{
  "num_hidden_layers": 13,
  "hidden_size": 128,
  "num_attention_heads": 4,
  "num_key_value_heads": 2,
  "head_dim": 32,
  "intermediate_size": 512,
  "vocab_size": 5698,
  "hidden_act": "gelu",
  "norm": "layernorm",
  "norm_place": "pre",
  "norm_eps": 1e-05,
  "positions": "learned",
  "qk_norm": false,
  "attn_scale": 0.177,
  "bias": "none",
  "tie_word_embeddings": true,
  "parallel_block": false,
  "init": "normal",
  "init_std_qkv": 0.0322,
  "init_std_o": 0.0,
  "init_std_up": 0.0322,
  "init_std_down": 0.0,
  "optimizer": "adamw",
  "learning_rate": 0.00407,
  "lr_mult_qkv": 0.4,
  "beta1": 0.9,
  "beta2": 0.95,
  "lr_head": 0.00791,
  "max_grad_norm": 1.0,
  "warmup_steps": 217,
  "schedule": "wsd",
  "decay_fraction": 0.619,
  "decay_shape": "linear",
  "final_lr_fraction": 0.0,
  "batch_tokens": 32768,
  "max_seq_len": 512,
  "doc_mask": true,
  "train_tokens": 107400000,
  "max_steps": 3278,
  "dataset": "wikipedia_en"
}
Each number is 500 + 25 x the weight over the matrix's rms, rounded and kept within 0 to 999. Layers, rows and columns count from 0. Numbers have three digits each.

# layer 3 MLP down (transposed), 512x128, rms 0.129, rows 263-317, columns 0-127
529495482503461473497497490483513456460501482485488463508472530486504488532461511523495461508530524504558480473493503483491488503528483535545459481482523524511485576532516541536529492497499501489500523488486484456504531492497528483499503473500454532532498492497503488479492507522502526453491527506507497517475495512516507498471518470502483501530522469501513527474485509490493514501501
516505494544514506519478512498499454513479514509438496498549493518505463516509543533485479485487532481488532522485477508512529512534508488518455474482516535504481523474493532529483423519479514490494482504499500479488492525461504500518489501508481492422491397499494493558516492526520478497497501589496545482467514496529492479487483495479505510526480518489503501521512490560535476529503
509470494550554509506485527484474502504532518513502485503489496527444513492523457526509493510516545474483542515524476496507509500431496499491510517463495477499488487499467468466492462514532531488492519518482496519512475496493525461479560450519533513513455474493477501493462537506481483481533476530494516462478505512480504489489516488500518479494511533515489480502506506503488564487520
485494529450512488569507515509485462517553486496525509551537520464457505505482519536446539544494506503505494517517486516529488503502492477451510510500513515474545475494473512466479498544569513505546474522469497443536485533509474499536515508513547556467450306466524488495530488515525466534492481558511484456505544449464482482454517544512494502508484507485423569460493508526502507500501
492533502529508477507472497498461475486547504498496465529489442490526462509447565480501482472495466508517540497511474464518543528497524486549496509457519479522510459514468520505489496542453466527488497530503554512488494554491494535489532490524508526526485465488523493481575513501520489511495530527509520478472546502516533470470492491513499457474520473466458501537490517481438493475534
537514489515521454491530527505536489502499481506497498490468484468485508524524514545492502492508475473484515486501449497485471479527509513492487497468508472492491485497510461526463529486523503498481489500514510541491463485519460499487500519519511527504441476514517532487505508514505525507512481559485492498506452511529455500517498460459568514480532520487503497483454490513489540528496
489492479515483466504481498450498545482504512480500481512507455488536511537534490490492487508512489527539538499445475511504457527522539511514495522498526475506496533518485504512485488524519483520492507501486500521510502470461486508529452501557537528498519466530484517504440518492491504506447507519495510509465529499489502485517448521488486494450530506480538474454495478487484481484531
506489566492529533483475495501526517482513484505519495483488515534464521476514474490490461518487490509471505489536501503502496460477505497521489488501503518503508507497516473531473516505522507529507530483492510501530495483511534518495500513540487455478529467540499486465534508509498494519498520500503463510522495473457486510505521482482498478506497498479494466527536505485546475500500
502529491477529488498535494487508532465533504513492489448524507506462500548526455479500487514492531451476525470532476515518482461499473469518493505497463492476465504502537500492467503484489524512505516487518498524487515484516481518506514506495489529486512474529533520523489490509517515475531483505479510500504471531515479454522480526480497522500514513531475511515455499516498471500497
483538451496490553471486476457538498477473502486482434479512530539537529542499541529490457546489512467536500491501511481537490526496502527508529521431500547496472507483512512494536496501481488502496504477462503501562453504483489510528488472507520491473481479530548475487509527464545532533498489546487471478538468490515502469495476491500512480497527484451494517515533482492525499509505
489509489486510497507474524506491510484491532529497531516448490495488484519490511502501511513481485495482534515484498520491518465511479488510469538502524491454465484504517486475485546497560518518484508478539508498496505507506458483521504497476495472551525485537526468488489519471508537524508464510516503548509482485494504502519463512492497514517503480489485454440517480504524523474492
508499479518494475515505519518503468509511485466460476541482491483451464494511467524538480527556505504464492508509481500500518466482476500521519490462501520548536477484493569492495501497464494479446487528501517496486519493462487488467516492494505510476471503522520489468506535465492514472485535486485496497523537492517508477458516461477501474517524519513500530512519500546540497486504
517496567528502453522511518506526473523513495482483489493555480512501450543504498522498473506474517456437507507491449532502470506517527509488519498454497523545480485526479524518428440516504461517499486551485499476537483478450457480517522498473535503452469352558530493527540480541504513474540517524484539509502542474501516492477437530500490498522500507509469502531526539539522472491504
495496493505462482505470509504533506500510515502479506497517494500499482499494514502487489505477488494520490523523490466509502473514458500504554456504521463506498504504530512492478547503463525505512489492518521518489496494513480475514508491517494481486466462502488486531529531499456494463497492472529480521494546509512465517499525493495494521524454527476502521520519486495475520531505
501457536518507484494521503516526509495499480527451527535503470458479475504495506502547457480459502477489468484486467484554497524501497484533518472514477524483512506479468497475552486471500506504490494489450536538479503513503528489442483518478495518495478591506528514488488499495509452488485501486467470497491478472545517512549524470523481560521485500517522490465505491488512485529507
511506517502516514503508509518495502524505488496503502469471489511515512507495473501492499527468474481507512507507500449525510483484508482503484482516501507492487451518517491554474450481513495508491500493500467489515473452482523492494543509499489501494479456528540500508476540492508472499483489511511519490480485483502511507497507499482508530523509541514518532512514509500528538521523
517475498503505501553519501541495505549505475504488530509528509512520513542493469474522478484466486444510488472522416512520528500517459499488541497504491523501521472498502468493492427481463530520485499530501469580496539484518496481481495505433541486484486600507499521457558505511523508492491499529500480483521487445475501487508516479484485558463517461526485496448491511461502499467520
498495498451550500517519473486505460516468438502508511514460514494520475527530539501504479513479535490507514483462521510488493477462477518531489491505501463516477512525457510494497504492467484519518515540498513500490507502506489525523481524447476517526501457483506470509524465534531503512550511509532526478523495523504531493509462520477474505500458490486472560526521464476468497509509
461520487536489491524442444476521478585499494474475506491504552499477500559496499489514524482493445496500548502491541485556600524494509508535482520497478484548532513416496502507451494491492481485513499532514518525450552515485462518515510506526519542479502476476491514437526511506525428487483546508463528503489499457472470482489490501500436441463480502514537549501504506499427509484529
529522500489506461487488489463484508482505496501511478523504477483504484442513459520545534516532531481493491466487447478503481517476519487469521523487489536488483493500477527540498501489481512488484496491506471511501503543473515505492536515548521549476461533482511484492483502495508520545555513488494525482547488486501518517495501472485526495469521504483498483483456487491525507509490
494519484510462483496505485482453521524519507497516523499511515491509526483547501497492521505497488523468520489505528523518481506473512524504495527490522455465502481493474503495457510503534519526480511539546454511518501525480478529511492510475482500548478486502510517485456462499458552509497472504505523508499498488525555465520472506495528514518464473481491487485494484514487517498530
579455523556491484531512493460483506458523477457420482531522453435537501492478550458506489521493528498482525506507495460464481541537489462511493474463549539518490511467495533478557495445501454503531494495483528519488518547509516481484483492529476522480497549511484465493555534566485505529487490530458506490539511506523465483486461474522489526504507495541446533496513466471502450499496
512488445515492505517528512489478465537485504487469521521525495497504492489458494527505524503491502525467494508498514513515547539510489532476486508475504508523558533501480551503447518525498514478517471484500491479509504502473493497476479491510532532461482453484515485474495498493539489501503475557511520493479518486496477490484520488510507467505526481498472524477489501539501502501504
508544521532487512506509526446506547484490478483481490501507468528512469521520474503505484492500473479500505494508498508497504490459521469477453532479443492523492521509492493520473506467503479488515499512511512553553514469512489493474514513543489529508483467493519480476534522500509512535502505507530487477485527503546493445497469492520502501514528501490501508513487474504513496470477
502527529515512528500476517506539480465473501512510484475516502504482475455541530502501512516499538478527496495550499521505485504496481499494504487494503510453460510468516456526509496525441497510500483528503497498479502492543487532515514521510479451469493505499513503535486505508501487529529457459490513488510479493482495519540446513505496491499502522543502506481537499500528487513491
500493469553438492524519489505502532532471479528476493502496494528523481500476536521528442509522526514480487508502492510484500517510489489504513470490523506523502498498484530500516518495499493520472505454471518516457524492473491527497476471548491488417499551473503477476475506467483490534516502526473508482511479497493519496504498491493466511504534534510508508481549489492461519514494
529484486474495504512500501509467497511523534503540542544521482511469507505501533528497500465492520505506516510477494527515514486486511523496502488533548499493469502493495503480480545526549512494488513486459467510475500454508501483541477495481487470481501457476476512478499520530468516490504476524492476522506509478526494498480520526477490502475534527456483517498457490485487505488504
515486528539546488485494513494495519529497470513486503514532504512519492496505521477500484510494474469495525512486516514503519513510484492492521514459515471451531496522503476461499515487524510503491508476495552520448450502513505499496538543496482457488490497495507489471506495489513463489519514549505489486522484533505500481534492488473494528512553476497508487495482516462485531493480
481483509522474514491527508484515500482546482475479515519504492496464510479476510494518499525476507501502459505537501494516484508501473504546474529509557514525437494535472527508494522517522489513490473513465489454464553533467456536501451513520535538474472486481502505498509511535516478516490499522511480475469479464496515515537523487505481504451476481522469549479507524512516477490493
477511524500505520495499466500514519501500477504514442512524491507464495530505545481496526527426515493512481485480474498514455514478536494521513482497474506446452524519526467477501488504492484503488506515502509499488483446480521512510492503546502493509509462527458500542483492491534504502548464452508495519514489475503471543530537501524502499514519494462522523505536507490517467519504
488516483515451495508502500490504493522515486456491532514496517465496475478498490499499470507503527466461499506500465512467494483533521536540488512499496549509489510526478558505466520512475506471502497481469520519499500505528482493505490525516499534521476516506524483496512513546507521498521514486514494482499468468505455487483504512509503502527520536463512556474470499491467501462492
524495501508472497469524503454467498503486560496490487517499535544542472532464468510504509466516507505539498508494479573505468495536456484462483490507541485515428497542492480549529544500508512520492488515550450477539529499499560492439495490496552465509553489445476513491508521450536554512528490455522469522520500492483497495495530443480489474474461490453465498530478520514448525463488
541505530532504486487495548479593544470474461511506457435506510472506485516455531491510566489463479541517526479492485488460482513495566520475444470433437403430543509526447491405503449484481468537511537560554588495538487495484474479514483513483577453539469484509527488494554472510537458498510484526463529528478443517512506472519433462577499484560507530519501465582530489472466536538439
533467494530477522494478503513503463492546482492471493553549501490453456543493521524486503536490510505474492503487458498459457513502505488465469518445480533487524488466507485481513514530533465510512479546474537446513514507475478505515524499527522488470461478514520470506520471525521472489465509539506521485508525537515493499462497469569483494493481533488516569515514457506519502534464
513520488520503477486490517509477521492503566518508484464482476502479500517441497510484471509503455514457497517516508467508546491530539514524509522542475503455466479479488473492523491533543505515472500470517492498451529495465520512475489536542537464469520480486492500488542519515444523476488498521508490499511493470548475507493505506487482475530510491492466454526514475551527521513520
486494494521518517502530519478474551552446522500490515475513531502505517496495519485503454507480491471488469490543450492518490513510487501465534485497496530465488497475495518526501489470496523563462475490479511539479505466518535493539501508479494508500500555497509527474497499469493523499515492545509472492520483460493495503513529456505503514500466460520495501496502504469472528451517
492513524526493495485499512519558496491473473472505503471490496480525496524531512522492507536497485523517518485500515506454456514527520495499498485495500494542489446490451471495532488523483458487507480513501524488515481528491487504495484504507549525517518479505473496508528531511469459527441522508509463500516533524491501482491452467518475461492444472518502514470496496535523530485533
517545561476544470490511496487469489474497517519473460511516518516504510480449485501498511459527485509513521483515473527472455493507479459458529564495516506505523485496463496454460482488516500543489535536484519485492489576518519453502450484484494525499531454489482506545496461457523526532479487543567531495493459512501581519484480520501469511497513493530504504482495475480444529534502
492530483498479508473513477491485530506501512465508479515480507521511493477493479500492481504512525470494460509514534503525481468544505497513494509476521490462444501512508489504537494505484468507477507528519489523489513493483529513534490504530496496510480501468500495527487480545496482485514508497507520495468504499495483501511483510472500499517495538498527514558513520447511516512522
526583454499533508551467496466523524490464534467493491523550504503506474514494469513508504432496506495503540528455439527542438405531475453518516519476447502483520481522581496512423483515498448546510521561496454400550534473497495454579484458517497444464561491440481511473455480511535536506464529499490510487528452460544583470530505471509522541530554452475464505470508513590552485473536
524492488505442504509490506487518491510495526510476492480487504511522466509487484500517514516504537497470493476485509525523459491521482515494509473473491536493489534467502506521487529472508497491501503510461501482487490490490520522436492482487498506488466510489519527514500467521525496517505521495503494477504542503528516508500471497490495519513501512511525518504501525509501501501483
512504464495465458500479502495557526476483476523516550502470543504494500506527535485530490473516522470546533498476476512522489487545493490509500472499496486495487507478496528522509498482430490514520484484495512517476506504534524461496473530462461498538513578450479474494542480519505519499514488518498444550485474487498500486529517485503480506511456490522497496498466481475518515488492
509517480532503542523489498468477461556449506459493520537509514511501513520500498517457496521509524518477483477500512532516497508495513536466464466497445593508526519463501522546486507536492503446501494487490520480493492481446531494507529471492532505425487427487512500490525469487553483516513488520489510465503518479496521495488497487512520528524468496482461510524509503562512511490508
488521546488525506517507509541517452533521504507551487452546504492466485475485478555497514506500498472524537491509504478457494544480484510531498522500415453464541519440543459482469477496485529485497516488497485524518518490529463527496490495498512507485495500507496515512480489482498480516501477493479509483471502538523500496490481505506476496514509508513495487497532474512521493496529
534467513479508512461541514532496501483530465517497515495470498479505483506490476494499516522457525485469520526542521500525518463485513507468516517485482494496501511528534480449547486482482493478504502502483459476527515515517511524468479531493540492533501454488505506474499522513437494479530554495525500498472520531510501505443524482497472525509505479520482503530517466546525504483465
477513501503489482480520508484530478475493479495515508484514489480509517499514512519494506487492538511492543498502504501511490499516519483513505477463460509487485457491460502511499512478468529499495510512510481443505496495487468481473491526499540505453490458482512495497529511505557514516500491520544484475510549458468470521487494481513501489514474542546493524531521504520495526503526
500525524487523537481541485472448456475514525555487513540516470471502489529538483543510489532455503473474476503497482519452481465538520447498488503488485477509469484502542495493515532499503513531496491486526525511508544560497493467495512536482491469511472487487498507497470498505475517517528522520535467508483523537495521481552433477500490491523565472521477525488466521515500467465469
492482473491463490544460530477477484503504521497507469477497526471494488488455535512490514501496551508531546494555484454511506505512539513489536508554490469457486488497513513498483510504505486501509504462520503504490491484490475505503536487520486486500476491517442478476484510485500452504516508551523465477517475514503489519515509475520463546540521506465476494505549479555535542474503
475454484503520510461466440453517519524542515550491516474491469513514470523507573435500490440507503486515466548455486483538548515469557474512474456509556550453481509544525521456529494488510503474496552527576530498450539518502546494511484522479499539499506522466467516515519579552438522471510451500481540466500490566453481482456523454522444473505466524492517474531479468472531476505468
511530517548508522499506544498488454525495506484447487508545482501504443464467497519494481483475528485448497524489506557490516509486518502531450485459485512538499526507500512503485418528523503483484455495490507484507487495460464504513519495505492495443504383525552519547524523473511485483509491490491538503485494516494504489525506525507461491525484511497489520500523507539550502547539
490483488525511460501514468512466465505490532487477531476514507484550416527508541497509524496485465506459541515485502490453520566471520462563496502504520469516526523515433479496470466512447517475488495530512518505517536501467483500510522451460508537501478525504518536461524514507511472498508481532496529508506591530512490505506493459519530524440498481482530518528465484433450484548493
506527520508480490509501497508496501521458513523520501502538513477480541452477515519512512469515503483509503509500480512503516518493508469509545523493504500510485478495482489521501509479512513526512477491525451481524479489507524528486487515522525521487491474499513518490492505522505488486486505488493464489521516456461477486516544471481502513509540489478516463475499480481514484481516
485461482521494484503535523522515515510492469478424476532503512512461462485514484551513516500542494483501500475511460518517485477452492535503510500490477566540511491499477528487516487511459492496480493531484508466513502498459492466491523485487512521474498475509514475496520487509518481502487513481514515467512504493500511491466494490502501506536496475501499532518540504551536513498522
485534534489548490497477483476482511503522487504516458474513524522457521504492456526494538475480481506488507465510505513495510509497507459506492519506474464476516500506513506488551458484480500513503541517548513529481489490472524534508529476509511525491526493506512523476494482467471516526519500468513521507493498512469463476510491487509519502507520494484521490505487515472476487514485
512484524472513432507528555505527519552537498529472475474497531484479478504493484495482502523479479474457526507527513488495502514516505469498519451523525519466482541492459477515500469511472511502522520499497481492564508454512500480499541481468524497533520487521456507512485504457536497547486467477502525508522525513511536514490479489481473498536458509498473498523526506496470492477523
# layer 3 MLP up, 512x128, rms 0.159, rows 264-317, columns 0-127
493564482542493504480506500498507480490471484487479486523483494484520516507502505484483498540498511487548504486517500513512523506479526541538489471484487496518534509496488519554514481494488551472482493470467528474473490527495532525504501478516471488497499464485489489476508496495505486511481479533537488495480496468532512473489493498520487524517489519526461519485513537555470492511484
544572511538466547484491535495482461439477481516522493474529483468511520511531471476490518546505503489483476506486525490518489475512490488540523502493527509512500466539515511479511501500482495500504499482507513510489524498496528483520497539535489541510475489541451495479476471513471490534513518541479463504487516482526494458512477482540489503542507480499473476469488546482483494471471
496545464511520511491480477525496467485506465465471407503468525543523462518503523504480489478540501510487496499514533527535544523503462511523480444500503521543525524503497530522510443528508524478497471505495545466458489542499478488489502507528514535456510468489504476474496503483532473503512491538503515488468519493516491460484510520503492570514481491503496500515509547512490509531472
495488497483504485509483498512537479463521470447503476488493495562494483529481508529503470483554485563480477536523508494507573519557550496555522500497482502532494458495517521500586435526511502466489499548486532484443543546497501532515520506498528500476458484442523478459495504454541431505446483540438507488501499466517511455503518496465466528489513497522533484511502501490497459513514
495514490481492501512534494505501493513515499507521482502487521514477492487510528477502430490510505510533433494517519443503500538473485502470506450487538510507520510509491512521523523500492492518479468500491507509519510509481485522530513475541518503437504514486514526506508457449464492515450479501515543487502540500488466479483520501494505491526514520493454514510482512489484523538545
517497502518504545475455509492521494423487456516470509463472492488553480498520508517469477540505525496552512492521508530522521526500468514548457500507533525476496542484509514494537478489533544504492480533458524514506545479514506517500472506519468518485507478527511511496464471479534510510500477484520461490449548530475496483466469502531502475494507511476480501433510498484456537514491
515475486518486504474518476521478492511519444463511487470488512562504519505529487493507465492498489507459523519511509479480478518503557485572516482512491526514507477542513501549483522548515495512518483508484554468455526495503487489504499515543508526478518489522497509500488533539489473536519500502501470484515512516512518481521483464510471568472461498488504505508488503471472482541511
492515485530501496474532492490491509501491461482501500481505503516491500502495547438467492534487469557509468483496529497489532539504514504513473490521526503489533520517467522516495516468511520486492513487504494510488503510467495517518419510517496482524528498494503478463560512517522498506515468508524536514492510482473495490478510480542493469505507510481493521534472518510458490530532
481543503534471530465513517477485516472470510480486501496467539529510496486551557484491457506504455458517481469512499532542559541476469495461455528457528530527512539569508505534518506505479520487495485544507518486491442504509477486507527461525511511515454479506510460496522498529514509521506489497521491474509483462491456509497496481509439515571452492500508498510516499500506488478488
545470511508528484498511480529494514499509479486488502489509507512523497509519502495498527522499503497503454515527522498534502512510497469485484476488500509528513521515489499484479502467488472510531454498482524504512504518471493500522520495495536547467506494463517493504524494534519455500462467520442513440513490501498540489513484530489495484492481548502472518529509487474498499530523
524514489484531508444516466541539481518517498493502445525468493525513490539496514497465515511498489527524458504495501505519523504510472549529507516487483539491504471494476523498515471481508511483518485521499534469497504510488503484476473495531518497490499470498497478478488521491508461491482500494485494490434509492507495474485510527532509507506494522522489509502487533523478518534508
487553486511488535469487492488503484480504474480469470515450494533500515523511533470467483481496499482520483516475503491523535508453499522531475478474486508515529509503489529525517478493496528498496475527484529473477487516507497473521506508529478495511514467493506483481486494487531511506448508524508525510493522483538493480463501495523480593510475518503476533492496510507475540521495
494496519506489486506512495473516507467412487491503458479500526520505523504525508508511533531472507519498508465503532498561534503553456489487478522526526511568508479459479502551491476510495519481500509491517486516481509502505484501493487542525465530528479485506489521495496531527486504500484495534483476516482489513491482470499514483501488506489493500482507505523495499497437506487496
500495473526491506509533486526483476512458494478461461514484488506480493502487555518504483482517496476499474479520471472502524520466482510500500467491512514506538495473479521504508436518517508521482482519482499523506495499475487495505519488501512533473509487554506495494523515523517498502483472500497511504521522501528496464488460484489517522518507516517477493469547509554465512504495
505520488539474485490534517487499500535522474493521497496479493528532530514513477495522510520466506535497508510528494496493513489472503524494507524555507493536558507506497491556467484539478523494492491516461486481479491504492520480504472454521510515503476474516518460488487500516502468510472466502514463511532527502534484474505474493531491546498474536504466518538474499489455557472501
543520486505504509507532479530475493494503452508463458491508501499511523541518535467512442508506497497504484448521496473454500547489501501526495438504540478523501510482459525519516455488502511511475496485460462510502536488479479488505479499513481529462549486516479531486521533510512475478464458557500554489505503497525517481475466451512478534488499497481486474462539525494491512519547
504497490515528521503498465466483516487447494468470476493516493572542516525495521513513515454497506477510527516491499538478522480507504478515498498532501494560464522535527536498491507507497501488501524520506521500479526494472482490514491547519503522486510470457494476502503457524516515461517491549483463499477517543506520501504514502487522533465513491469455479475475509489463484515474
462495482471501496496488516498495482412546444470506470500464551516510466499484521533496505481540480545500500498517518511515508511502505526501501490454504489503547532508513521524534454480503503476478486512494505488438572557542476502483488509487505505507484493477520451432488530471461467532450463539532500473499541488486442482508528519493488486539513510528507489487538504521527465522519
504509502532522508497543499507511459489483517473455502525492478505488476465511492500486492530522530517490501496523501512533527499500504514526503476521497520520514496498495504510507499510485477512471526521469480489485538503475537485469514500554491513477528505530514528475506487504520484516483501482460504483500514490484497489468505484492477490525494472474483480489541534469519530487506
534502478493536509502530510508488487506473485471510518522491482526495500505505539512484470467506522517499462498525540481517517533470512507512477476462503515502557482522476488500502453487485508504501495524499485490471516523494492505480486535488526493466486493482522505480534496516489469518433470525500529482503501482531527494499505497498468518490480498522483509494504483520524544525513
545535475517473533497539500477544460495427455486466463542500494496528478514522511526508503561554475517472490488499496478481496513515516509446487477464550559500549539508477520507514454513505479511471493465482474494480538501483513540494477484506502505463491490521470505459551493508482470497493474511465517505524466490547460472490423486488459490547472561524502519528556496510492532480565
488559492502471500459488464486552505521473490484482473502500493503522519506502507513494488493520502516509455504529507465540506517489463515510500526467542503519504496521510546522492477529502524464493485496481505465465503523495488501508500516527523502478484473532481477486487493469494502497487504515504489486480500474519502455512509515507510517573517509546498527498501530498495484486478
513536510493510500505467494511529503515489498502460486526521453513483501491502477512503529457469554512465514501560515509513477482496480502510492460523494487540538474501524484486537501552479509487492479504482497488471469502498517486504496518534479525477555489492565499485491421436484495520504501488485489460510476491512537462541509516478526504458504537495482497474497517482536498498489
486512445503445498485555472514463454504498511436514487538484506490502496484504521452484526447532489517497485502501487500549544536493461514487527511476547518535517544545480554490507511489523505493505467530499518501504467516476471515540501494515520548484480493528490502464525481509504487539508490495541450521451510475483512494476522466521519476530492522486474515495523507523482467516473
577531486494456507515480483516498481498489494485473464548481492521459475492491526487533495511554527472455485486499501472501523526472547505461485452453519534548533558538482517508527480475479491491480454546467505498458503516480497495496515486536514500490505498498486491463531481517535502468503488509492531494504525522517498489494440492466475469510504489517513493535517537534514461483507
472488488490505510512499516462471493498473496513504523494506509484493504502564556545516481519515539500499498472514545486478514531544560505491480468532481458508477494539472486509543475515504495507499485490464513510487540510516502484499482475504499499520460488478514510471526460529486479542459469509470538479499468494549497487506494495498481492495475485531500515510516494473508520502462
473486489484505483482503479506498497542474503521518487536471521507453524487533525464502491524523476528530499518508474424492524523447506512497511484539543509505469510471501509521495485515504520497479455480470492512506471512498512464525532509511525507514504495465505519506489483504493515536479490478486495501494539472512488479495530499478507505494506472529474488524481504515471503521462
471517467484466491489470467502536480471511512508480479540464489531506524510498493476496510504518483531501476507486504493525496516491496544518452481506480523519526509483513495513487458512516532422510443491487522507510482487516520477538531515540490548487503469499487443504488524519523500519494500526528504458479489476484454455497486511539511513499519510498513523502481522506493495521489
487488491504454490493540504477518452514516474500483512536513510485490541505499560490504517505484514507504472487509478478504486539500509534509513478507503561508537509527483491497498508515490505482480493519506493491513475527474497531489467507507521490499505481515503466476553512500510491476505481498484508490508491498522488509519465479531481496509445533507497527552512490540487464513509
552525489485515536494485507511574488512538483481476474540511514480513458522500524524485418511504513474530480511508522465519486518510511488514450473474520485524462496516473556522487460486479496483493510513484501451498475511480507522492467486531514475509481482511490489452510482552524485490492487503549485494535534522527514487466478514515464489524518502513503532473480549477493533508494
523478528539511580467554505504520478498485501468452463526505438550506484533485527440487490547478513539522477521508499496518504471505457521538498460507507504467496507475474501477507486522520511510503509548478531468496481488512514483489430477504501529504587478506480487524481494525558503486491508496532534504461552468524484499464503479528472555530477482469477539469478504512518514513521
478528491494473515509533514538526464527531497483524483480483507490501479471527502480505493527569524442550491474524567472534511549447473476499490475438479530504514491574504495512546489527501480509521513553517532505501520514498550537511464422504529562454475507538520486506548490467490452536479466485503465466521522449468509477451509535457494465507485473482469480555560498484525520509501
488555483504512565489523505479485473463495492473484462533487487540518506557524503482489492492523483492503489481460523476523492508527469464548485484445527489512511511476484485512490458504487510500497509534530506474474478522498494506488510476517501492517531465526528471475473448525530526511431516546516549485497480501521483481517489497508485565570502513490510532506529511488525519493436
489541462486503506483543486503492479480495428436516509477511488462498498520524544493516524495530545517518485490483534499501533499535440517570506497467528523478527497529500546494500468458487498489490464491489510443484527523511506584501447560485484488528507466509441480475509528439523466527496517541486501513461461499511497505507493489482511479518473512497479539516524502504528480518533
511513484478521538508533471518464501541533498443444447509505478529491479534516516495506482497517471485473481474500505497517477506504507494535514463478533495518492518491480519523531465488510495508465495508505489515486500492485486501514524506543504523478540491498492520463522485510518469497452490520499521476495497483548507485465478456493438529525525485492525485493531516500503500525505
521488503464520494491506480515564488465463479490538495524468524488504535526569514512482476538555525577520480454522483476465460501527528521522502509483486529484476464497468494523501456500457503519490492539487525489471521495504532551484488452513476530491490478461487493527511564483517450528486466500491516496484504493520474492467473544463521456463444534506535513497523511519494528471570
521513484457497461512545509498512493452492498525520509527483539453478552525498527518483455499505493547536467463498525450479492513502490454490504534492501525528514484499485492494478459490509517512506521516487505510520530500476526462480423443494493480511510469464469482457558449512530502478474527528522520519497492534497481492536513531518541505551481532535476498481486512533469530525445
479498486503488504472473475562511484490519509486521465485461552492550504511482511514500480528552484509512502509474528527514528508530532522474517509506492505524485506526520525506498495553499488449497485494510507480461517504522494514515500497491508520502503484482451447501479524485525489523511502523542489500483507504479441490467495510484504497500473471511542501511474500517486482508445
505509493497527529490533512570509510451462504487428484540470516499518466538492498502473462525508463511506431483492493447509519482530522507545481499450514523487506489482543504498510439480460510469520469563463504492548432494495512533479463474520489501494481471475526499535519495494519460512506528495469511459487526504505514504541470508469552551528487571517508526443489528558542524538519
490533483505445530499496506458534512478488480489495487514496515526488491556526503442474519535518510528524510496494520507501518523503499527507474515485525521531518513527490528525522499505500513472494476521485520503495492510495472521515453487515503493501520475507508443496480451510526478497459486529549482457477535513494497479521467524505499541484509500513498538579482527494482460483474
511524518499515511507483498472473521502486465516458445506503506513515494541497489506518480465480487515467510477507469501467481515512498505479493491486543478518526495509533511536501479514537542511482521505492470513484467485478495529465490503517465489491533492527512506509474522518522513493497474503475526498507496503515510492485488480500470530535511519466539483478502521541472482484503
488554499500470535465517500503524456493463482474498464514474530518507526551511495487492486524491516493510496484487480505506527504480492534534489459489516536530497492510491534528502465518445547464488497530508518465449477499501543538477451494523502489511531452494487468488483519487529482496474505563499518484480492518522510460479486492503521540494491484490510526524478557533461486510526
459486464496509526499532496513493469414479484460480492477432538506523435481522542509527505530531520477478490473516574470548552553477507478481478487510497506526506517477508500524510507521503510490497497506506514491482483549515525527459515492506489554498492480470546525487493511483501458537499489503442504471496500510493441516447542513473476479515435489522514496483504511518515499524510
524506472511500500529493498522518490507509545513467492529468479528487453480494511468484445482472510483537455516503512506526512481503521506497465476513453500510538487535511515508530471482521498492488451541484522467509448512455505469490501463490521488450485511481523523474546487499541510499478502481502488500493516449485508502504522505498476499534515519522534488470504527508533512484540
555501491470491498471531503491518495496500470544507488523439505477521516502539478492508468520564520543521447445503523484493507484541532530472475498509494507517521506499500523522502516466501507471474539502446482512474505472522559486479496524498475489472511495488519515487497512496518527477468509511492518483522482478513442499518472489483490478500478497508514486519531503534507472480469
520518479541517487480508474512557554448452487497477504506518544508496476484529544493516516504494544505556505486482504484521541482533493515514493507482499504510499505556475529491509521526444502491501480489480531411508496515483543492475434466502506504511477481544430515498480476516498477464505517493500502499513538470489492507484518441482537506497413482530483539504511514500439540467534
498530531471520479520485486482536494465468513518499484496479527523544460480522493496501546517489555526499512481472551542519506496542469516478496500512551535547547528497490506523535480497514485477460515484477477508462491511530510517504486533540499472518474498510435477478504517556532520491491506513501473465445490526494474499519456510514452501486513477489537468520485499477478494461473
437495493431506544467511484501522449496488489521510498508498438503494524496501482502477486541491462543533497433481514477494463504443527547552526465505482504502524521458479522505548483506479503416492533492452541503467481481528491507522527442528500561474520472456517516522450497501567509569520520496494493474479549491526474508476523518535492571543482490470521492450511510511511488550482
515549482527482521503513489496502491466507442469491477555469478497518524524518515474494496504492507504517509495526523487508500491474482511590486465481505503514503490508467520520497495509501501482485484508480518448439496520491525501511467495530481504498524466507506478486517522504491474495421528537511542487506531473537498474477485490508483547508474527509470539508499515510431530530525
468518471506458513497481556488513530513512507485530502493499532497482500495509492513518444515499584535495440483545549480483506534498535524551446522483488533574504530520522519496550523489439496431506497497461540439419527560495528502500473482536485524496482484460544478451491484447518425488454462531442508474509491527550559442533508492464478487538480511529505524530508515486466504507460
495496492498484516473478536468526517536518482512514488521495499481489523493516507498501500506499533499511471458524515491487485496498486494494491484491493492507527497499511512516464529544481529427489528535443468463519483533506516525485486499487525513508502497478531493458482512469544497509464490497472505474503507509517502503488519490463504508516463528525481533522509494546485497496498
521521498505514563490525482494509505488480479477472482518495472558494504531494509510475516512513496515522481511494513537556505496488463546539515514491519536509538504494483517490488485500474505512495452527495529472495504505477474474508482480504518500465532475506477467483478467470530503468458492525523499474474510492498493485479498499523498546533488496500491529504488527537509519501494
476508488462520510505530463520499443524551441507523461473512528531507500547485520502512513498497487499510489476477551472536481538501546485516513483509501524510492529500488519517500485503509465498494487479514532481469482516460485472550497483479523490481495485489479458489550483515510500493474514520498554478500547527520458505470474519536432510530494506497499525524478514538477515532465
503503492492427468499516507490502433484497504476530505561488489509535524485510478497501503472542482528508500456512486492461504492489507474479501531469539486512502534504517502569522494540507507494483523486458483517507493494464514510497515494503470521504516494461518500499505512541466516555513468514485543514455510472509463478500471487519562477493510523483484534529507501530491488514536